Weights of a small GPT-style language model, trained from scratch on English Wikipedia.
Training: a variant of Adam for these matrices, 134M tokens, 8167 steps.
Each number is 50 + 15 x the weight over its row's rms, rounded and kept within 0 to 99. Layers, rows and columns count from 0. The size before them is the row's rms in percent of the matrix's.

# layer 5 MLP down (transposed), 256x96, rms 0.0917, rows 192-241, columns 32-63
003:37 43 58 63 83 42 75 71 58 49 47 42 47 63 57 33 53 58 50 62 40 43 60 40 49 45 71 55 23 48 40 60
002:38 62 57 65 65 49 64 69 65 52 47 68 44 67 71 42 88 97 55 33 41 68 53 54 57 53 53 54 53 69 45 53
103:59 62 34 39 48 43 48 32 45 53 52 14 63 35 54 74 80 73 66 52 92 59 42 51 63 36 65 47 54 31 43 28
100:64 44 32 46 61 70 60 69 42 28 51 35 35 74 35 69 73 46 63 46 71 34 62 54 47 34 50 35 38 71 46 50
002:29 73 52 51 54 64 64 77 55 38 57 58 38 67 66 17 69 91 56 64 56 68 42 65 47 50 49 57 70 37 57 68
121:74 56 45 30 53 51 31 65 44 51 57 20 41 37 65 35 52 64 47 41 55 64 37 49 56 37 48 30 63 59 63 62
126:45 38 54 38 78 59 45 31 70 64 43 24 48 53 39 45 31 51 20 43 41 99 35 43 51 46 40 66 44 47 74 39
115:52 35 49 49 50 36 39 56 28 61 60 25 30 37 45 51 81 46 40 52 71 70 72 66 31 61 34 52 21 50 63 54
003:53 41 57 52 28 40 29 34 34 36 27 58 68 48 46 47 59 11 31 35 49 65 15 49 63 33 50 42 45 52 39 32
155:23 52 72 46 47 58 49 33 53 63 60 53 68 36 56 40 99 69 35 86 36 42 46 49 50 71 38 67 57 56 69 31
003:31 33 54 81 73 22 60 64 56 25 22 13 36 20 27 39 20 49 46 71 41 36 65 27 42 56 69 43 31 48 42 52
003:39 46 56 59 40 28 24 48 54 45 70 66 52 24 19 28 67 67 33 40 50 65 41 44 51 59 35 17 52 45 43 45
124:55 48 69 49 41 41 64 55 39 53 57 92 64 47 33 49 32 76 62 46 34 17 46 83 71 38 49 66 55 67 70 75
115:58 75 36 45 68 28 63 55 55 40 52 45 36 48 75 58 15 41 42 50 45 49 28 13 49 45 59 43 49 80 57 48
003:43 45 61 86 43 46 53 39 48 58 56 32 34 33 20 44 73 61 59 51 63 69 69 43 79 56 54 47 49 62 61 50
003:45 46 46 44 06 35 31 19 31 55 67 52 39 40 18 40 62 36 45 37 43 42 35 53 60 51 29 27 48 42 52 36
117:49 52 28 39 60 62 43 48 60 45 70 75 64 66 58 74 70 59 52 36 27 58 65 62 36 63 39 75 60 58 48 12
131:60 59 73 46 35 43 47 62 57 57 39 26 45 50 24 49 17 79 47 43 57 72 57 49 39 49 33 58 59 49 52 45
117:37 56 40 67 39 78 62 60 56 38 57 82 40 58 58 99 82 74 43 46 25 37 58 55 75 35 43 38 48 49 47 43
098:24 47 60 62 52 34 58 40 28 28 45 61 48 55 21 37 77 46 85 48 44 65 46 20 54 59 54 56 35 62 41 76
003:38 45 52 43 14 31 24 34 36 49 63 62 48 42 22 34 54 44 48 49 58 51 32 56 59 52 24 27 45 46 56 38
101:30 30 38 60 50 42 59 56 32 51 47 42 66 61 77 53 53 58 87 30 38 85 44 48 47 32 46 65 81 70 53 53
003:37 37 59 68 62 49 62 63 69 42 65 67 35 48 39 42 59 81 47 36 55 56 64 22 54 46 62 49 45 60 35 63
109:54 60 66 16 42 42 43 56 36 38 36 60 46 61 58 71 52 50 76 70 50 66 32 66 42 31 31 83 39 28 33 43
003:43 41 47 69 60 45 33 44 51 58 80 44 32 38 19 41 59 78 63 60 41 37 65 48 39 87 36 38 66 39 46 66
003:50 40 53 57 56 40 66 45 79 43 47 27 37 36 29 57 10 43 66 61 65 43 65 40 70 58 56 49 46 59 48 56
132:66 38 43 55 48 33 48 47 56 40 62 39 42 59 56 52 99 69 55 68 37 38 49 45 20 43 25 60 47 50 29 50
128:53 31 71 60 57 51 46 64 45 39 30 18 52 58 32 47 34 41 52 60 34 46 63 49 65 23 52 66 43 30 54 55
079:42 56 53 50 35 34 50 55 18 32 55 33 66 46 66 49 68 44 56 85 54 67 40 53 55 42 43 27 20 55 24 76
106:72 61 19 64 54 33 66 61 56 50 82 45 45 61 29 63 31 51 48 62 54 68 41 31 56 24 68 61 43 41 25 41
130:40 52 48 36 36 33 60 54 33 48 41 56 61 68 60 75 32 85 42 28 72 34 47 40 61 49 61 87 62 39 32 27
122:45 40 67 41 34 70 71 58 60 33 45 39 40 57 17 32 29 53 64 60 34 65 52 61 60 44 33 58 20 69 61 42
003:58 52 33 29 22 48 41 22 43 40 35 59 45 46 51 49 49 27 53 28 63 49 35 53 67 28 29 46 55 53 53 21
003:52 58 58 47 49 43 56 77 50 42 48 79 69 59 62 38 68 38 32 58 60 75 45 52 52 30 73 50 40 58 40 43
114:54 37 50 54 55 60 26 37 44 34 58 25 42 60 46 58 59 47 67 64 42 47 56 48 32 57 80 56 68 90 66 46
003:58 57 56 71 34 39 50 35 49 66 70 45 48 22 14 53 80 53 47 51 61 60 57 58 75 58 51 41 60 58 76 47
114:51 42 45 33 43 52 48 76 39 73 52 46 42 42 58 62 16 48 62 26 21 45 61 34 47 75 37 40 52 55 62 60
003:72 56 40 26 39 54 47 20 54 63 39 52 55 62 56 59 32 15 54 34 67 43 28 64 60 35 33 45 56 48 40 47
121:54 60 48 16 36 43 53 50 53 44 22 53 65 47 70 51 42 66 62 58 60 47 26 42 50 60 69 63 54 71 58 49
115:35 57 57 55 58 67 56 48 58 57 38 91 63 31 43 53 74 59 34 66 46 51 42 53 65 46 55 62 64 59 65 56
118:41 49 41 44 41 51 41 47 54 74 52 56 81 59 55 45 21 49 02 41 31 66 37 51 36 59 53 37 43 81 58 25
108:70 35 47 40 73 50 57 72 27 43 42 67 56 58 64 59 39 79 71 66 58 19 50 74 60 33 39 59 49 76 52 65
120:75 40 38 69 52 44 52 52 59 47 55 79 21 48 76 71 40 54 51 62 64 37 37 37 43 67 60 42 51 71 39 24
115:48 50 35 46 20 78 34 39 73 55 55 66 51 38 11 71 69 59 77 54 40 36 57 57 60 61 22 68 57 47 59 55
002:52 52 50 35 52 34 56 66 42 24 54 54 64 35 30 36 20 38 33 71 39 57 47 47 36 51 62 31 44 35 42 59
130:14 31 46 53 69 69 27 38 60 36 36 55 54 74 44 31 22 69 38 64 43 49 23 54 94 48 61 46 60 51 60 47
123:61 49 20 32 31 60 55 45 64 60 33 75 45 30 51 55 47 53 50 51 43 57 72 43 24 67 60 65 49 42 72 61
109:51 62 68 71 45 40 73 78 58 46 61 68 84 54 51 21 35 58 69 47 36 40 29 44 75 51 42 40 29 45 32 49
136:52 41 28 41 39 39 75 54 56 23 58 37 32 61 26 77 62 41 52 40 25 58 48 42 42 34 41 64 48 44 43 63
116:39 63 60 27 54 43 54 43 55 60 70 59 47 42 47 63 63 39 60 62 48 34 36 28 77 57 57 36 67 81 63 58
# layer 5 MLP up, 256x96, rms 0.111, rows 193-242, columns 32-63
004:46 51 59 47 58 55 28 23 56 24 46 68 42 63 48 08 10 43 26 49 72 18 53 27 58 62 54 44 36 25 39 43
102:54 64 81 51 62 51 52 61 66 53 67 64 44 47 29 39 19 34 20 47 52 37 66 56 25 62 51 41 84 54 72 45
115:84 33 64 60 54 47 47 56 55 61 50 54 38 26 65 69 32 42 45 64 74 49 46 43 49 51 71 35 58 35 61 44
003:51 58 61 52 57 63 36 50 76 53 31 67 45 75 59 27 39 40 32 41 76 22 81 51 66 52 66 61 48 38 36 40
128:59 37 64 50 77 73 31 15 61 37 45 68 29 59 16 52 63 56 46 66 56 52 78 61 68 64 37 67 24 42 52 46
127:38 50 91 34 45 52 39 61 59 43 60 69 37 67 54 55 22 57 55 60 56 55 62 37 37 36 73 58 34 45 58 53
109:41 43 53 42 38 63 53 30 60 33 45 52 40 40 76 35 38 25 29 55 51 59 74 48 42 62 47 51 47 99 30 55
003:25 50 59 37 36 65 63 48 42 47 80 43 42 27 17 49 46 69 61 75 32 40 37 36 58 52 48 27 57 40 50 68
132:58 58 51 53 60 59 66 40 39 43 63 65 40 56 59 52 54 56 53 41 54 33 59 63 36 45 37 33 51 33 32 70
006:74 72 67 60 54 72 53 60 64 63 61 75 57 59 63 61 72 58 59 58 74 72 64 73 62 62 65 72 60 58 76 64
003:46 73 57 67 15 65 35 37 52 50 44 45 45 61 56 83 33 18 61 71 38 37 41 28 56 47 44 74 31 22 56 58
117:29 37 47 53 65 63 30 46 77 43 67 37 26 67 64 43 51 37 33 60 67 67 51 13 55 77 26 41 23 33 25 23
116:59 39 56 41 44 57 33 59 68 55 68 58 56 38 39 42 53 29 61 42 76 55 66 57 71 60 53 51 39 15 46 47
003:57 69 70 64 48 68 44 50 56 34 77 66 68 41 65 58 43 57 71 57 44 75 50 40 65 74 56 61 54 66 78 79
003:68 53 68 68 41 46 63 58 48 48 69 48 61 44 61 89 65 39 66 71 45 58 49 13 50 75 66 47 43 59 57 78
126:29 46 38 35 47 42 40 61 62 53 44 55 52 73 61 51 46 35 45 41 41 46 63 42 47 73 52 51 52 29 61 49
125:67 42 12 52 80 82 46 39 30 58 51 38 35 17 62 52 64 41 68 50 58 55 56 27 45 55 58 35 31 33 64 27
120:44 53 36 42 55 63 48 21 37 26 53 80 59 54 72 78 52 22 51 42 56 46 50 37 16 59 45 59 59 50 49 57
110:58 87 63 35 33 51 36 54 56 85 67 48 44 26 72 34 58 76 34 58 61 49 52 48 64 50 50 28 15 42 42 36
005:75 61 68 70 47 58 60 72 54 50 59 53 63 54 60 91 76 55 63 71 52 63 55 44 58 63 79 66 57 65 61 73
107:86 52 65 39 30 64 39 14 35 63 28 27 25 61 62 48 55 54 51 57 58 49 65 42 54 46 52 42 58 46 64 32
004:60 66 76 62 48 66 29 31 54 27 49 69 50 62 63 31 26 46 45 61 74 45 53 44 60 70 60 65 34 28 53 53
126:69 61 63 71 75 72 41 44 39 76 38 70 42 58 51 36 46 34 47 74 53 68 70 42 43 73 66 28 49 46 40 36
003:73 70 71 55 39 53 45 68 70 76 61 48 62 65 86 81 59 29 52 44 50 58 54 66 66 48 50 81 56 56 95 53
003:75 62 80 70 39 69 57 51 34 35 43 62 49 30 56 64 63 47 57 32 52 79 46 45 26 69 47 68 34 60 54 66
122:20 64 42 44 54 57 34 48 54 31 54 63 60 10 27 37 53 36 49 68 54 12 81 38 60 76 33 54 45 52 51 63
116:63 79 61 49 76 57 30 29 55 29 52 68 42 43 62 37 57 51 37 62 79 19 47 48 44 64 52 57 44 40 65 60
083:59 46 48 30 53 69 48 40 61 34 55 41 43 50 28 52 48 28 43 28 43 20 66 58 47 53 63 43 54 43 73 31
130:48 16 59 31 37 85 30 50 40 50 38 64 37 16 55 46 46 47 40 70 60 51 58 44 28 57 51 43 33 61 49 59
131:46 77 66 51 35 63 53 58 39 39 21 70 26 26 66 32 46 57 19 49 49 50 75 59 46 54 48 65 38 27 61 43
127:46 52 56 40 54 39 31 60 44 38 37 75 52 26 48 24 53 29 43 63 52 36 30 34 37 53 40 66 73 41 64 53
003:60 34 66 56 39 31 50 46 23 06 66 37 44 31 32 55 48 62 51 66 29 62 43 20 40 59 64 36 35 63 32 79
007:37 34 39 40 40 52 28 25 42 39 32 45 33 45 23 23 23 41 26 57 52 25 39 34 35 42 43 30 33 26 24 31
128:34 66 63 36 60 15 42 50 38 43 62 57 57 53 73 31 54 51 46 48 82 40 44 52 58 77 45 58 25 28 50 27
004:44 52 48 56 29 49 31 32 39 35 52 44 40 42 36 47 25 24 52 57 27 44 35 00 30 59 49 43 26 50 42 63
125:53 38 44 50 80 39 45 48 21 42 40 45 67 31 66 43 56 38 35 27 83 44 52 41 28 41 48 32 46 42 35 77
004:51 37 47 57 37 39 74 54 22 31 56 30 45 23 32 85 71 44 67 47 29 59 39 33 46 54 49 41 50 61 31 60
120:36 34 38 88 66 68 43 49 47 66 59 44 54 46 48 43 44 54 43 28 63 43 59 41 54 26 53 23 39 19 50 49
113:38 66 36 51 44 77 47 60 44 55 55 36 43 34 58 40 50 51 39 71 90 49 69 60 59 38 61 26 49 34 58 90
112:60 55 65 69 47 48 46 52 48 40 39 34 21 36 46 53 53 81 42 58 59 51 59 40 21 38 75 67 37 50 72 65
117:52 49 47 46 51 43 40 46 70 68 72 48 39 35 32 45 61 41 51 41 63 39 37 51 40 46 42 55 45 61 28 45
114:33 47 57 52 12 51 71 32 45 38 57 58 22 42 35 36 41 59 27 62 70 54 59 68 41 55 38 41 45 45 41 85
117:84 40 79 57 59 39 59 50 38 36 60 55 66 60 75 61 45 21 43 47 57 38 78 30 21 56 40 53 52 48 69 73
005:26 36 33 36 31 44 37 33 45 57 27 35 32 40 27 42 44 31 29 36 45 33 40 45 34 29 38 42 34 38 37 26
123:56 53 32 41 47 49 46 44 50 74 65 71 67 23 68 57 55 24 41 61 66 36 40 64 35 55 53 45 70 54 50 39
128:55 61 46 59 69 39 61 41 42 43 56 41 52 32 75 49 53 31 61 52 60 52 48 41 38 40 71 38 29 26 61 63
118:46 75 34 43 65 70 38 35 49 61 47 59 44 31 13 45 54 35 40 46 44 42 45 25 39 58 65 56 44 32 84 47
132:44 38 41 68 47 67 30 44 43 79 36 49 28 50 60 40 37 45 55 50 56 32 59 47 53 38 51 27 63 42 32 55
118:64 63 37 74 51 50 46 35 34 52 47 55 56 31 33 37 37 48 23 36 85 48 65 62 51 74 65 28 19 29 35 40
122:65 39 52 56 63 56 49 43 63 50 69 66 49 55 29 36 08 35 58 35 51 35 49 36 58 40 77 45 46 58 47 64